python train.py --head_dim=64 --init_std_o=0.0 --decay_shape="linear"
Each number is 128 + 24 x the weight over its row's rms, rounded and kept within 0 to 255. Layers, rows and columns count from 0. Numbers have three digits each. The size before them is the row's rms in percent of the matrix's.

# v: layer 12 attention value, 256x256, rms 0.15, rows 127, columns 128-255
# o: layer 12 attention output (transposed), 256x256, rms 0.127, rows 127, columns 128-255
# q: layer 12 attention query, 256x256, rms 0.131, rows 128-179, columns 128-255
# k: layer 12 attention key, 256x256, rms 0.137, rows 128-178, columns 128-255
v127 125:195146123115098145136081111112102116084113174068115087112094114108147114135131058157108142131105136135117074096134111138119144148115126138124116161160105117139096131172104144159076134122128116097163121139151136104118134106163139117142141132133138081137137099185135108139111118134136121171096161122104141134102104132146111131128144167143146085160142178144145159121139136142124133143101
o127 125:134139118160119124154139109108138158094150133134129122116098157130142092131089114128121131183154087133148120136151105156141128159135143152151100147126109131096149124175133096142101116112121092121133122171122146100119040139111102096152138101164136094142142118137117152102131135183156128157188149139150093102113137170110121131135145102096145148092111134114086115169163141126119190112076
q128 090:119112132106139146131096148103140128141087158130135135147140156088119164117114125142156130135151124158151136163084141127080124113103130118119129131079138074084134127131139112130091127137100162111158141103163154171125124136145109134129182154103111122083085138139152140164154125152141123137148120166138144065103123137118154141109065166104135125138129080121136121125104097114137112119105
k128 090:132135147136117165134167128105143133136108124111162159116095145121111147198172116131132113164151131161095122120157105076123101136123143124121123116130146069102129105104125114150134169176124117102134100078154128119126128113081121109078174148107156076113156115146089151109140132142138145102122122102119116153097092148109138123113186163155098107142194119093121113126130110103166114128093
q129 091:140150145152140078150143149144090181094133112128150179130089110139159088140150113116116122115074097132096118130126088095129123088077166182144142153139112129135171084120126110151144100153165098122146139124138140122095170111113089149114153140131133125157097124129128115117098126162126144121120114160139127114097113101157117125132151102127113137165132125137131138135132129098087134115136
k129 087:152125140158160141145107112131104131124141061129115144110094110128153119111098137108139141158119141127094098122129113135155131120085114152140131124134168118117126139103095090135159113092130131085135124139103153142161151120131139169119111137141159156128120149178143100086139119118123109111071122139099148122140136125120174138164156135128090126152083158116114156151122141149143096136169
q130 103:158090089132135130101123083111124131113131145158128137136137084143163125103124139144096132076115112157146103150107133106096144147093127159105166139123102134132151125102129114124117139114133089134152133134148113129150133123165119082155085110115116137112119123133140123041132154139135141129086154107147123153087124144112121111145141127089113145144092168189139071124098143108088095128116
k130 089:167102133145070146104090099146138117113182098135133116107140119128149124128095145128124158121137124108151138148115132094127098130147119104123128118170162155088128124142108101139143148131097134166123150165156131131112126142144170153156107157140146142143115096128129111110167118122135134121114125125117167113157126161120110107128158139131106125088068094099076137152102110155098102137134
q131 096:129163131102128127107132125131152170184138137098109109155123147123108115118106125150110154111136143115117110123183174156156158149141166160135109091135145112157116127095166080099134134121138128168074099128115100128117089165156125141135135146129154142139101093136111160114124110066107095119118124103089130134128125124136144132128153098163130125116144126121150148137131154141101134084123
k131 089:166134135114159102119109138167101144115056170085107137132117142109099120149115117169098154103157155140116099123145106135151126132169189155105136097083113136124134177138167121091159125163119101133134139123137097119148108124140125110118117136112134156135108098132151157117137100118124143141162153168111093174135136141131148111126093118123141105143164160093174123129139106124085158146121
q132 084:134131140104125118145147146077136131110118156106139149115126178122161127188165147109150121105136127120125143123106096147140150131079150113082133125125127094135124123092124108205138160136170132130154107155148140110113100134131096119100125118146149094110114139136105152094112085132139136118141118147139125113136117118164146134136106118143135091120129063128107140138100158126088123103139
k132 095:131104113153120136109159108120110149152090131139148131125090128107135118123108110117145160108109169151147108123136161124102156124108124128093140122117160130121122140146160118151133127131131084133149135096167132081122129134137120145137125137154154148115101102132150134092142140123177116115145127090179171115127087138140154133100119125104135108143171138127143084142175120140082135163106
q133 089:085088075132129116095144135143154109114107143096103151126150162137122118108103115163104103129108098149113160121083143100180148102099159113139084138110144113104135147124139127108136159106135107130093129115122113135111151141167127157146094147123100150105115142119120154103151138165165108114157167099125113104091134123130168098118116112107120130145151148121150112118159146162142147138114
k133 080:124176149127134109083149123112159157108086120087150141142130153145086136129150157156093130131126115162092107157171116105140133152118163131098127110082114145125117137122193082120147137123111173090099127117144115082110145127129137153129124159134119137096139174095150128112137103139121117160164134123137094195146092111188141105140096115165136074137111074179120099085137104128125111135097
q134 088:138155125097120102130097138127146119156113088141119096114148114128133121092138112200110131131145128129120125105163150103101138130119128122150127110180125129130142141045145145156116155135112127133166145148103184137187121166126144127157116125092111105149174115125104095155150096143097107086103165088109117129134090072114146151112118121138125114124111131141148124113154097115129114106120
k134 082:174111135142139122123105114123133114113121114119089097089152132150097125146120141131093135152144115104083151141163153149142110140144159184073096186141126134142148084079107118095151140139141083160141123106125121150169137081134114148130102130100123110110153146140121095129114116124104123155120110124139164133120116126123126151101130114147112120096135127144114110120097157149128200118095
q135 096:143128115134134147111169095112093133088110113148117095131131111080128123133094086140170147137139075164144150121132164131126127128109131117145158159166135156140114111146141079129144109131087135135115129132146146123142119137143115110133130099134131113115129099109142143131129106135145121121108115133128125136128142165156159170121150147155174168103115113120159161110100093127073121108137
k135 088:151102092129128171118113097163108175109072120142097118119158173106126076111144114151158156120162132156116117119124122129133114117097160100059088102165161134135118134149160149125120089145126100135163134117105120082133142096134109123124104121134142133177109111146114126106128099135153132104071147141129128138128122108104086116122151169128178175095149114104116140108153083122093115109140
q136 098:157149118133132161129128145140134147098149137104127130107148108122142111116144076085122126137129149104103156122128133122119104136161116121135112108145084095164139116127072135106167151103143102121115167110104103130153185142144133122130115119085098107172160161150134092145141104081121128130092111094114131132141100122102088122132105119140100117165147148098090140128105123105201129137152
k136 093:125133185143136127109117146146115132098166113117124120133145165140099110116123140111130126132128157104121122163132157090127099127182113169156128162085080078158125096123155168091117117144123112113130143149114111087125147128136100134136103179099124114159119152126149111151120103143154152133122144153132138138121161133119116150142144152125108105150145126142120123173124147102150140113159
q137 089:103161133144169124106129144120148108113155133125149148152148106142097141144131131120121131109155134113112145128145106105187107111123138151122122179120136129149142111144135146113121093128126133122123136116125133093130141136143108144109117142105121121156128154090126156176109109179131133133103139114110161138122132134127096107123133143115145164104136090187151143116152109042132203177122
k137 100:164201131140117136088171149116148090071122117093093140102125194156126133157102089137124115123104148142157126164151120092131113158104172117117097113156121165161131116135146114145084118138125144128111127138121112094164130150137137152145105113143107117163111144115163124128154110116117125174179144136147152112051130158159143093157130080117170178119153107124123114116136144108161163136148
q138 086:142113182146139175123115127140152099116153126135132151148098146094094096112118122177197120124127102083161144101151151110128128157116086078125120174146131105147143128180116115136114129071170153123147134107135152103145166090119121126157129121164114102131094127104121114133191122113156090141130147148160125102140104102134144084136116178133132116092146131103115147128141118124130089125130
k138 091:116136174134117142135118131073092110147133123110139127133108124102152153140108151092146129117139142091123095091140095147126148139090177095148077176071166124129127132110054130157080129099155122124150125148115145158125167144144129114065124173123156142156076106113139108124133100144142139155127138147161121113127165117093109124126128152120103164118104134145120129142108139106155112151124
q139 094:120108101116169128142173156128181136122128101116156100105089139123126105079136132097094153123119102078103096147093104118128112154139140144135130141088109162095132116118131130138110110152121119129100116138132177090136145098080149134150114166129117085148133090130098139135163147153139120136128166145107136093096166088103129127126099135138116153106125135123124140133127133097138150116119
k139 091:131126149149142149107127156158110167104121085097141115126132138190116088106087096153112147128127098149123141128126157134141060177104116134103147102115119103120119154138144107139093143109100163105082145136149095152152129119130150126170099132148123129099130123136093181144166094148147121132162179152114126108167158139150155125148097124127135141148152133114122117115133120153114197129059
q140 087:129122117135138111200131168133105143123101118089141116113149177104098118145064140205115144127102131155124128103171119113131090172140105146106147168171143098146108106093132096102168133118125122109132094113104096148120152095121110126151119119121096122113142123162110137082126089135144128148139127109113120140149150094130147120128113135130142117096149152155118130152136097170150179151113
k140 082:134110106121092165135134146133130122164140129132134135118103141165117114140108132204109148135175143137128151139052080126119118128142111112103138128108112119138114113141151135115120130154134142110126088111142154130121137125072128150097133130089088099113115095123158119121132181131145168145157180182106144134124151109122105160110159137110161161137133173139173094173108131119126165136140
q141 087:095090106090157100127091086118155137162125119124113132152131120121114130118135155160090114150134117117131154127156137152130101125114135125131110139143113115112095115144110136150135129135144134135189163092125136095099155157116141107144130153147088122121133093099145098102125131124131167094097162106084104147100130150159129107146107092110084157164111157114224105161154118091144154121136
k141 075:145115108134117154100145122149137150183191107152113104110142106118139085147131124108089111143070136138110105130097079122126145147135069137119115140162097142169141121131069102108133124141145105166153103135113096166080146122134103122119115132149124161133143113141115116077131157108121124101131158112140153117126163092113161134130125119121097122099102093117116146171126120075143120161100
q142 097:103091129131067168137103136154144104090159177110105154149119067161131117087131153125137123130147148152131136097131133131104148142118094166105152108142097138084090124123125116178132108178154099129139130110143148107144114175126111103161113096131124143150100167165135101084152095112175139125064074147186086140101123123108145115124170153099123145164083120133113129165101138115126094180119
k142 092:141092100120074157136162118084111131117141136133063137135165089116177123096137124104117149143112122133095141152071131163100104152174140131139141156138127107153151149083088160150133111170119097112156123123113105105115099121142126179134130159148127089125179113148097110080171113140145135119109099092110122142110102114154134125140120106136116121111139111129098107119146100126126090112119
q143 102:117127101130127163085148125137133113159055129134100108121154130155076128146152093122116057145122125119102084154155098127170104143128136128102132140125082113143154137145147122098121087117127128109124130161135137088123115138116139133118089109130112149139122115148120103135142128143117135117116145163110130160074135138132080123140103105128091147108076115129148125131173138125152156111137
k143 092:114168074141118166109137114113161124148112111140076124108138131129140127191126134070116085101115146130118125162097116067166133179117181110115105108136164132110143159114109120103110126087143094144130110182098115136126133153124116137131058117128108126150144172166152118143178104141151149138154155119127148131124136110126102127120110165147160127128084106149118155089144152117154154127081
q144 093:108137115131103078158120137158158126110137111109109151097084126116131136139183107116100097127124186108126103129102112116141135134119131151126147067148150114164130159122102164115141121140095131114146164125122091122089130132130182131100149153176129138140110115207143168133099116095115142134119116105135116086160127168127152119117079131090133124139142153147113148143136168166109113157116
k144 094:108126181127110120146187122098122119139098160094131126167118084073106122093139116147086134190144155143154130147143128154131120119121125154089145155094134142165137124133168114165175135106131101123130138138148152162104121147116107077127134105136147087126104121113132151081152129090119095112103134090111122115142106165135149142128165110154117144178147117140130127135097119143143173125109
q145 092:177159166168130128133117085127147089132106068111113100121138105110122109109099104128157136133142105152129168088104105163113124149135136162134109132178133153098136063124138130171089138126123103149143104146089160116138169142144129134145132124133161125119145151174117146142162114101158110102113124103131182138109112108117195158126144120133128110125135106140142120137191118111120114142088
k145 084:133109145121119099126101083069128151154142150124122147165175151160104116111158104159173139124144087150150112135137129134139117111120164149140084191154112119115139133127104101159141190146146140125165092137145142133135139155119113115101096117174117117125136109124130146096118135136088087083121149110145122147155143125104201122160150115138126160129142093123119164153155151136136134119140
q146 093:118160124141141165117106117153114119128113117132076164117101050150108125138122115083121162121125154125110166113109145130109123113145144126108107159116129123125073168166159135136119150077124098179098120095122142163139139132138154121147130109152135121082098120106108142164124106113118167116098079122068141143098131154130094127135111140107075101108111161089130138113119144142116114171130
k146 082:097133108092125122119128132147159117152104116119142130142108088129109136144166143118127127109136124116074149105168160097146116127115147111118129133129145129131101120126125115146132102147173160156143137148135105096103122125145140102161134085117113136188124079164157118106134092153114130109096132175090138138093162135162128127160130132118125138162175099124114092135112089083128120105157
q147 091:138116108128122115137130141077150145117117149153141127115136144091094127131128124194128146165071135142156077126162122123110138138130131096095127135153147098131111141145131094149127129103125129137092166085095167094096114119098114138162136138112141151113125088115135093115102171109141099114118155156122133147131132124173108123082160110130132091148083106106161130113139162133095089147127
k147 093:104110196127110160126082150146126124160116151155099120145138097102128165117164136157093113150131127130138130098140145096140098134113148118137106096113128151112165152137086118159153118138123096099137094123100164159076113144145171129107107112119144152120110102151081127094140160159104142166136125143121139103151099086095105098102097157136160121098118115150151133112149107094133139153120
q148 095:148090175168144158144143145150115130178157098097113137103110128148126133149115102119170140123081154137115113180103147110133100152079046126099115128134139127164123071111132157077142132120133135101159110109136139148137135095119139109139094101132117145074105115098138126132154099115114109103182131088130132146147118124128164129124149102166141135127133113105127118155097109128121139137123
k148 096:116123143126121163185111131116160106140151122134166135123144134166147119148135132080127144103154135082144146137119102104122035135130100125115103144132113149121123112103127121085120112108144152085139140114117157173158144087121133104107130128129140157156155116173098124150131118110135176128146134143134171113110102151106107133128162140135118147114086097091089104161152159142084093159137
q149 090:157111153134140082127125166090117152150132131082117136122144130090121144130109133184148144156166152147123114145124140164138103140131118137107125113114092151149174147128145082134106131164128079114109121082098131154157132130172122094140154108162100128090179126106131132111133116127142127115141161124105128105161098103138132096169114164210151126146134092126131143116101120118110148147101
k149 087:145119168139131132128131173115100137133140131113112136138127116107096153118120125213144138159144125154154111139106094117160094109120093150086115157117128136103150132096132139127103096118135131132145112184095125147113153127074115103068131100126118115142148098111141116097140133139150169104157167121103129136144135162139111151099128175138112104163125148140161119105083072143124103132141
q150 094:111135140167128158146126127129159089089152137114163128128135100133124096134156134053135147093143127107086154103125112146110171122161097090165134176109127132128117093131102138130108148122167101155140144120126149146145132120125123123097120093167141118122102150165107119131150118118113146111086125105151149133135111121122132114175121122091156139124145143121053165175113155114117086106159
k150 083:130118142096167094144151157110124118148115152112125116143155084124131125123131130081143096131142128093150137095119153135108128110109105128171145134124153103138102092110103165138110167146170157116173115115142125119104155084147077118134107124152150086127133100113105148133111093177150166173112094136141134140096096102143122098130141138080108156080101155128109123111122117084109123114119
q151 094:150127106106155127107140136138130134115129135118143154142143151136116164150113158141113160143142113135094106145162176085078129144142148143118119084148103071147145117141138145154155168157110189152086131092119161108142162127125123129110151128090147121158124154109095088123103089124121115140125117095116163134113140164096151134146090077104162093134107140114113141108125128130143125115127
k151 088:111131153137099123106076108132130138131126083167099093161116131174102105138083134128147137177149164146114051104142133096126120094156125119125124143174127126130143123094105086139095125135122129166114172117142125102091109121121133149147116163136118103145145113149130112141122086126163176128140152148120197122160070148114147124081137125111109119140113144117144129118097162143101130124106
q152 092:142151148110115169184098186156094127130126104151108146131145177138141099137157146121088081110102153135114142101141099185154137145120118153133146104084102100127153119121118116129142129148112131148157131155130138143101137156117114131113090085124132118118111111131149151125100128139118131121106124113113096117150123109106113132178156138137096155135125136131116157149123148142113124162136
k152 094:143090135113110105173118147144130101186170151099132104173120107143094116151134133083118114117126169182148126118131103140143120048134098187127153124086109130159184129120084171113117147136107074118151099113150097155139171103097131114152176097112151142131085129117127122138153128178149122125112121095130107136139120145111090127110153092110128134153102139135137106138073135149131112118112
q153 091:143104150149099098164173152126120115193122110097130101140150102131124080108141134136137135125162134128086164149181132115153103159080134115139092143128164117123200117121162177168087109131119114114082128114125140108123129085113125143102096141126105127128113098106111113103128141130182119105124131132156150171176111120083119170150141140146085157166147096117136124082117167149148138108108
k153 084:122141166122127181143134142111114103155099118120136135152119124134111132128101133132104114136126119113145126129118081088120122128130148129109119128130115138138148114110079078096117074127120100165096137147119112140093126124122155127127138127110146148147161163107117116124115124135140162124136124161121095137110132142103111134126131118078089117163125131133138120104067101144120164145124
q154 097:143119132156129121123164121119187117133117082137191137129161147102147109167158107073130113107132103166102150106129091166123165112143108140147126136102127135157153148124162139148091160145101109114112099148106107146095168147134176155085121155170122129154114145121139107136119156109132140154145109106158127120151129104122123114167153124103124161130158131138126133120129166096099154139132
k154 090:117112149154115121131144114134156144131107168118143125123077079108118108099182128174137132116158122151136108122158101144117142105103117151152159198133109121131142156149160154108120077113106145147145126150097119081094122166146096117106113072156141115088109105084173164129136127137166112142142128133122145126125168145116209098132118121135144164115128136163132149134118139159131133155121
q155 085:111079137089155138091084111143143126132070102134152129158132101145146144119105126091083112128121118125144146122167121075154104160141136124132144100120135115105131155164108129139142114084124138126101128154151077122127122152116090175162121170095112153108139136100130122114138104177128152133111113149109121110136151159114098138116122100119136141125116149087136093156086120121114108135085
k155 085:137142098107097129102133102165125161148132119118137141096140162116137095145144121089104074092141151148099126086149090148093139171171163131152132139112157162128109129134127097120147102109140147150126140134200102152113112150112151097145105167111087143117130126167151113092135091093117103133152109129171076103118117131096155149128125175147149151136094130128111113124120126153173118134132
q156 089:173121138113108098129155178121120128134143152124112112165096083089149119130144131152092112139140181114137116151148116115130117151101138113078146158126138114125133124172087128069126139128119111096154109109148128116110120097160104130091119097093136100100142132138098144155135174094143165123178149100114136106116127105114099161119116175150097121125115107103126089128147088143146112127160
k156 092:177127133174128153080138138174132137143125107150123079119097082144132089125108157140124110138118120117105107118115125114125159143135172130119164111116176148090158143167180147094132118135141105142121119118119137153160090142139122113146114148135173160189146123114127148131137130096093130153142155095116133116093114121133094110131117145136128143089168158134155125076107125141149158126121
q157 093:120080141154100141125144118147186157172145135073100122128139121167099153153106141145109132147165132157134097145149142104129129163145084136138135129129092130124158120144115114106080111201147130086104106153116102107126133137136160126108136117126107152124105124161131155112128115194145096108161143120094111142111140114180106102201085128136112139146118153135138089122102112151122116148128
k157 086:120135116133119119146157117095128131116149128113133112113071112129119106134111158168117110114143148114109123160135173118077133148119138093130060126121137117155142115118125105090133117106116097109119099161112087184149116091134108143113160109134096127111139086138087110114178127095155131093142180142050100161129133133158122144110113158156129123147094083145119125111148106168154156113161
q158 097:094135121116137066109121138091152107119116114112114116100045141133085168160102141161118125112111181115168143085154137141170165124155131117138146124091127138109087132113124104143145166153091137109120169098168130152142090130129090131080116138154132147123129165082153151129127127134138180149128129142156113110126126143109183142118136148125127121123118154095130142112137134147080157155120
k158 089:096156112139120069101154123106123135120124160139137131135122103102113120139110083152093121146101100115138104092101114113147127134141126111146145163118130156139111172124147138163157130061128116109110112136113128156140105104118121124147075146114116143136118128142189080114147108119116137174102148133155146107151166164138119137127127112086105146116133145152157151137144097153083177146139
q159 087:083131124168159062112150116104096142110156159119140118094148127120070139116091128152159101171142122152144149108128112123136102154076154102137149128145118108112116116135117127130093112117164160140104131101095132096168077150115093108127082131133100136134138151121136090132123127119130133136131149134138148144129095108121118103143119126163163112128130155128144085168156122160135128103129
k159 095:124140121124147083058164112138125106097134104125140130138136186123120123101074118087122123130087079157136117128135152159107152122153136143133087098135130150115068123119081113140108210108127148133103106136105156111128100148100118104097122112146122146109132093139150107101090143138105134129138078083134120152118131120114138122117109132145179113100131124121134132090141126167139092100091
q160 089:129082142115113116089141124102139150151138101156084146174121143109140162099072168112159083129131146119155138082152144148105171123114160123109105171165173080165110128126126156141111139122099102113117108148165140125135093113151054119112081170154153150127100132117112139115152155158166115109123149136125143149113106143121140144157144129149171131143116152132129144112154142111126150090161
k160 086:143139106153136121126173112145098151149124094113117158167174122126108151102111092184149141124105126099096103094093144121101109121093131139142140170127151149106154139132135129117141118134139142163132106140133089120125100143122145123162127099134132178132097125087113134121129089122120177120157137109137117135118138157133145100119176142164164115105107100133108131120088101141168131121104
q161 088:125150188126123171162174104139157124140137144127111124114192140091120146127164133119089156140114123107147109149170142125145088167144098088116119177151117108111146134117135104143120113149116121145147116168142112140095164149144131156128130143130099098129127130117130139094129107086093137149120129112127119110154130142087168163108081178151106140153184114157116123121117110130136170115080
k161 084:108109128144124151112126148110121154115121137088161150098129145121137178149128151143103153113105152135136136162116141138108072106146116114120110120109047107132160075104116085166152110135135095093125161140120110111150172136104085135123172135121170133105105125105102106090129128147053079132140163135153134115110116130135117122100146115106131135124137126134117112123147111116113140176154
q162 086:125189079140169116125099108133126133115100152144135113167117164093149125149140132086135172114145104139098106125063106148122110127155123102168105094104140145131121097158107139100113141115094121119187118130126096126150120102121166106123116101188093124099089095101132138100131078094136103122163114166113119111091151120142090130138144157118133123099126154098139108116144169146143115148148
k162 088:121131188100150151173186104148102118129151151160105107148157105123100125089159175148151111143144121097115158133112131135192133097078118130131134157121114103136111142178089157115128121058175120130149104171147122108123168100119120098117152113153139113140096140130145136132102112126113125136146112132127114162117126128126106134127125157139162102129158124121110141126151134126169151126145
q163 094:122141101132085099073119168161137143123115120135110100147128155135150155124123148124151166131141127125159132162113134085125153143133100164114082095158127100086151089103112152106123123148164146141107097113106147126124131159146117143152136113117139097089136111119171155120131135174143140138125116073127146108140116114132127134151127165112142090105175163110146117114068108115139125099157
k163 094:138137130156152146088143126153106151123106133144164166139136163146135159108139149103137136126148118148137100163104173121109144109149122121118137120120121119144138137147133126115100131148118143089109156158153144113122115122140127081137154126101176141121082117152124128119146154117138095155145137142119100187133143114153156126145142123118136125135150100154109128150118134156157127134169
q164 090:115109158096130154131138115161110109127167150151129160181116095136149123133131128142135127125112135143122160163144148096136112138124136097175104090118104151124133069089116119114102129132155076139150165152143145130115131143151108111092127142125132104119069195128120116113105136114165150187159175133128114109150106075133124146135098120142157147147151114134066144100113127153105102143150
k164 093:139150125144162157111167156153075074131130147109136151158189161117125101137142148159139113166118110132137119138141145133119159132103125096131149102128126139126105151095157103118119081110153108112087111124145131092129129138114156093154121125132160116090069115133166138122143117162129112154142132135119080148120123170138134168153142127184150132152143141156101136087093102112157100093138
q165 107:133119120132111144190136134131105144164143180156121108141164132126103157130124133158134101156109141124179147093133127139150074104141085125109147141151095141152125106133126130147147090148127103121169169136125122140100166167148091129137105074148116140133085145149116092135133166085141172168071168111110134177100135135131131126125104081096110153167142127140129123125124118120121098123086
k165 095:142121110106082154156117153123120112156139127110135158130150120126147096143123115106133148097095154145124124149134101094108112132133086118135113121116120131124084092092132125137142133109080138081131128150102159106160147165140127137044121117139127091123121157165091134122110131098135143152135134138150150099074148094121128175107073119093106140094095163141070150169162118122110136136101
q166 087:141082115110108115154123109101096173124138093134131078124150094106098130146102149114111128117111132116120171144098133095123142112113098154112130110141133138152156134104104145146136127098131139098139174148134085112137106138143109154108104107141139165128108145087085118104101171145143073146061110122131147160125130099147096116142157102117172148152161088105151096134137111108154166139131
k166 086:124145170083132132150088110057126155104161099157150121119100169076122108138098141106128112121093098142142150123159166133138109112111143177160149136101128143130115120125111133097125148152104117143142138174114113117142114105131118126140134077073126142142127142123103096099136147119130145168101071122136134129109121163122114135094110081116138132115121119184096118111121140088163151091123
q167 083:139154074131144115144115143107147186082105136119125129113107110154135094170122106073087106139118119101156142125163128114140151135132167134108145187128123091129131111095149115118156113110126147130173131131075054106128127137094124098107128173167146113129134110099139125159123117142191148112129105124088120109134146107120127139112100140118100146080110151131099087128131104116142151105093
k167 084:097132111140110094102148114137122096086144116108091116094120144165138130161077136135177115143113122155134113120156125109137160107158143162119116147126168143152077132128150140115126136116144186117123162119110150102142120110136105081174143143115136127122108172116168083163131134179142149131119134109138120122107132115121176146180153140138127194089097142162122128112172145127135155084141
q168 089:128123182128139122199086128145114093114136113084140140168179116130145124127157115144102118112113131141197120127153130137166141143109141127103137141128136110149168111123155140101122057184147173153135103137181112134103123128165120156145142172134131092117175163102149128166166155107099121128139128134109140123102134132132147151110126134106137140129111143135106098128160138118163119137150
k168 091:148096108134161124136087092119146101176132154117120150120098113158097152148166137133120146113153121132128102105152142074127121137123145084157109159157123137141138102125101133100135131115145137115100111130127135144139135107135139163110153134095114122154154139078154133094172092148101142119129152126142110105145135134122153121148156167090054168131127181104113102188091171147113137177164
q169 079:139150135114120074070159128136142120111136123125180101082120109130127133129090130133140107125116143152136103182149100129148140066161139131125121105118150085170141145124116173138154163109111148138117115156154203117155124100112150167138150129093108120101164129106150114111098129121118157115177092136120133156152154112109126172115117095176109098143125125115106160138132105133097123128145
k169 076:114140115115134160137125116116107100117121151144126172148110128132150144136073124142132151159124118142119117125136148058149137085109133131124142135137142163129171143073122129191176171117063120183107161142101123137114139121109099120139106125138117150127097136177157111120108140132111132101132103134159147138130120137109097125137103137167100129138154123154115146097110161149122135113102
q170 087:104135169153145117129119097099139122103149122141146159163164129151156123117162100119120114125120129145127155149131117108155071186155099130117128111161121162129134109115180106126115099154090108175122185156160088074129136144147104110144089116146098112125098137114124089118174130128125186091116132067134168158096121175158111091090111153132148140128125151139134123150148092098121093126108
k170 086:158130157135128077154141129144115134124116139144149121115135102127112132143105147101102147127134103143133103109148112164143167094139126125153158105127126154144091111130127121125121157133143133138125127143133085121104053092161137092109112156169133128137116143142121121158105127124135164139134133123140172134147120169108078126152139128120145121104132143130103146088126164132094121158099
q171 092:159145103077111172095097119135127140116167108145140128175137169106145125094121149136148136094168093133106127158103147114123136098105130110183113153145134110099130156128102101112114174101124098125146106115123157103141104147156134142123159102122136124139132113125160140109139139124144091109120116133089130104161107133123097176149133113083094129141125105127106097134091157136171161147134
k171 095:116156109125107105144132139085112153117093103121165100144122140102152165094134155153138082081142129096136119124161125126133169119080123133124093162106146107116149133151075153148099142149083104126120115127142135127136099152139123156183154137124168155104053161135163147142133126121135137114093110126162104151110162132141120092155124095077121111102123150152104120123144149120160165094176
q172 088:117092160126109120137126082117106114135175111148129123123161170156150119111146094115152103101115112122096130138106161124207147143129091125122115173120155138122097121139119158192140146170146149141113181136139114124102129121130139139126096092183094135104144132166099128158141156124171137123076145128111100167119093118102138137074131116119111130091080098168098119138115114131121163121109
k172 087:068094146079148148121140169125123177156114136140145097136152148138101165149126129083093124083135104096184117117134110113092096115130137127178163155124171136121111077125095177181127131153132126143136124119123133132138114137129155110138102173146154123103109106074121119160149131139110122145124128144159107148146140139119132121113121116101141171107109143086103164105164090152103154109111
q173 096:149150117144134109169098115138137094108145138107105143112149117139064132118141120157108119167160120134147153132136155107111142164159127149129111123134105110100120137122099121124111121089134143143130099159124137133145163189137122126125158111141126162142135084145124168140102137098125126133115132108101102163106119174189141148179183140185133139139124126144107124176122135124156091120150
k173 088:162158109101158115168106131164134147120141118138097118138143113152124124162172143128096119156136141159127101092090130146147112109160136117112104120161112130111144140167120135120105130091134104112167123131110123137130114148093142116121143113122125097146115118142151081147132158091138147069143158129076105143114120122149131110089140187161105077182178168110118118153147154105152102130110
q174 094:111155084154116111109143085092139118173160173108144135141125136112146132144121091128129113133142137136138123144143099163109131115127138165148123141122090097112152155126091099110082127114127114085123125169120113138158147124121156157093157146106149065156137158112094172100112141114103147121157114105107130103160086102118111123124121153152124120109090125137096177116149136127155108122129
k174 087:145125127141118075143117148146111106110103132184116147141148116145113111165129131159148114136150125140115105118154131145133112118113118135112142138079158125115135135072112170118110148096149130114111142081078118156096135118155120179116134100131137098135149158124151082141123105130122132143132112151151122112146126140151088172142119108132088096134156140138109106111079114119173128150125
q175 086:108134128121100168131126151101146116143131122108120107137140125117156136152141119159099095101118125132091077135179132107118089139140161153150146096133144141115154115086092098126165136131173122120111164108165165131100157116121135112107117153119143147090107165109116099142119113138113110098090120107143142112124134149135112153149116121140158195100074139157105123121115115113169167100134
k175 083:083134167119116146127097120161129156166131095146171118158093107141080113124124134119162135144168118114174082111140102097112152140113105152169109131121153177135162131123115121133140138120153121104109120158159143129121096184115105127088124136146087116100103113128140152143089161162100101152106168179080121108105102153097115142155109114102124132137090139113112135149143082134138164156129
q176 090:120129109158157144140112122120161127102133143142148134119125115123106162095103096093168140156131104097120141154106147149158172141098125106116192123118155114149140122131105103121164168144125117145136134091079127113131112109152100071103141134118174164094134115135123173157116107134121091104144090122137134133145159125154139118153148126135132076130179150165109125124097151172123136157156
k176 090:116126129112178115149127136113082118126135092141145151112145127144148142118104131152086117093144150122097140105100095167154109119130099127155145119136167105138087112175111116094126207128094165095124129098154121091153136114145126147116131121071136105162166123125122139162090136125141170136142139112101139134107140088137144140128150133153152117119103112126107110159135146124178104133138
q177 100:122156145159182132121134153130140111107132080141112159117121134134115084113132105199138125116126121085125120124169139130150096198128157095090105134136141164135124137105140142181102167134120126177102124116134159109104140116111117147154121148124060112140136150151126126111123112143123181111148179175127111121159142150118142127147104145110096153133082162137121091118119112164115141138099
k177 097:082142147103122155126101129131183140186123167097152120149103145140113113169117136127118146188138101128142113105137103167178144105099117123115177111101100121154148175118138123150129130147140136116108076141157143162140143180088131117131125146114151111121119155135151098139120129127131184121155111169195156126156149171121149129130095161132132128120110112092127163158087115125127102111150
q178 099:122108101128149166132149122150120121138167142099093111114108119118111146119125167162133103159123128141094096168137144131120137179092126158078103108165107104121198122202085118084163100119175100132154096146120140141105094142100155119136118143115146100150132120128100111140157110145135158117165169141110110097128137098112137140134090189106125113118111124156137124153169119100139144165103
k178 092:112124184160129132133119103107099118169137123109143133121114126120100154133158095115132114110121140122097083144127160106137118098144126098080074132114097095130140105161161162108099117111156105151139106132121136118103144194105134134134151141125101128171122133076104140123191103146122177127135155149118120133149135128125104127114138160138085136133121129076113175162132134137156165151122
q179 086:095144159139118155122156155129159182108138133125137118125143137142141100132126141108133135131067129111080125109138132146124140154145123113129138145126118087153130149102095161122141117117163129122114154169118104076096113101137135074130087135165137173120107160091096114086116105139130161141120146128122127149118141124193156130102145151108150134137175167160108108139144122107166125155158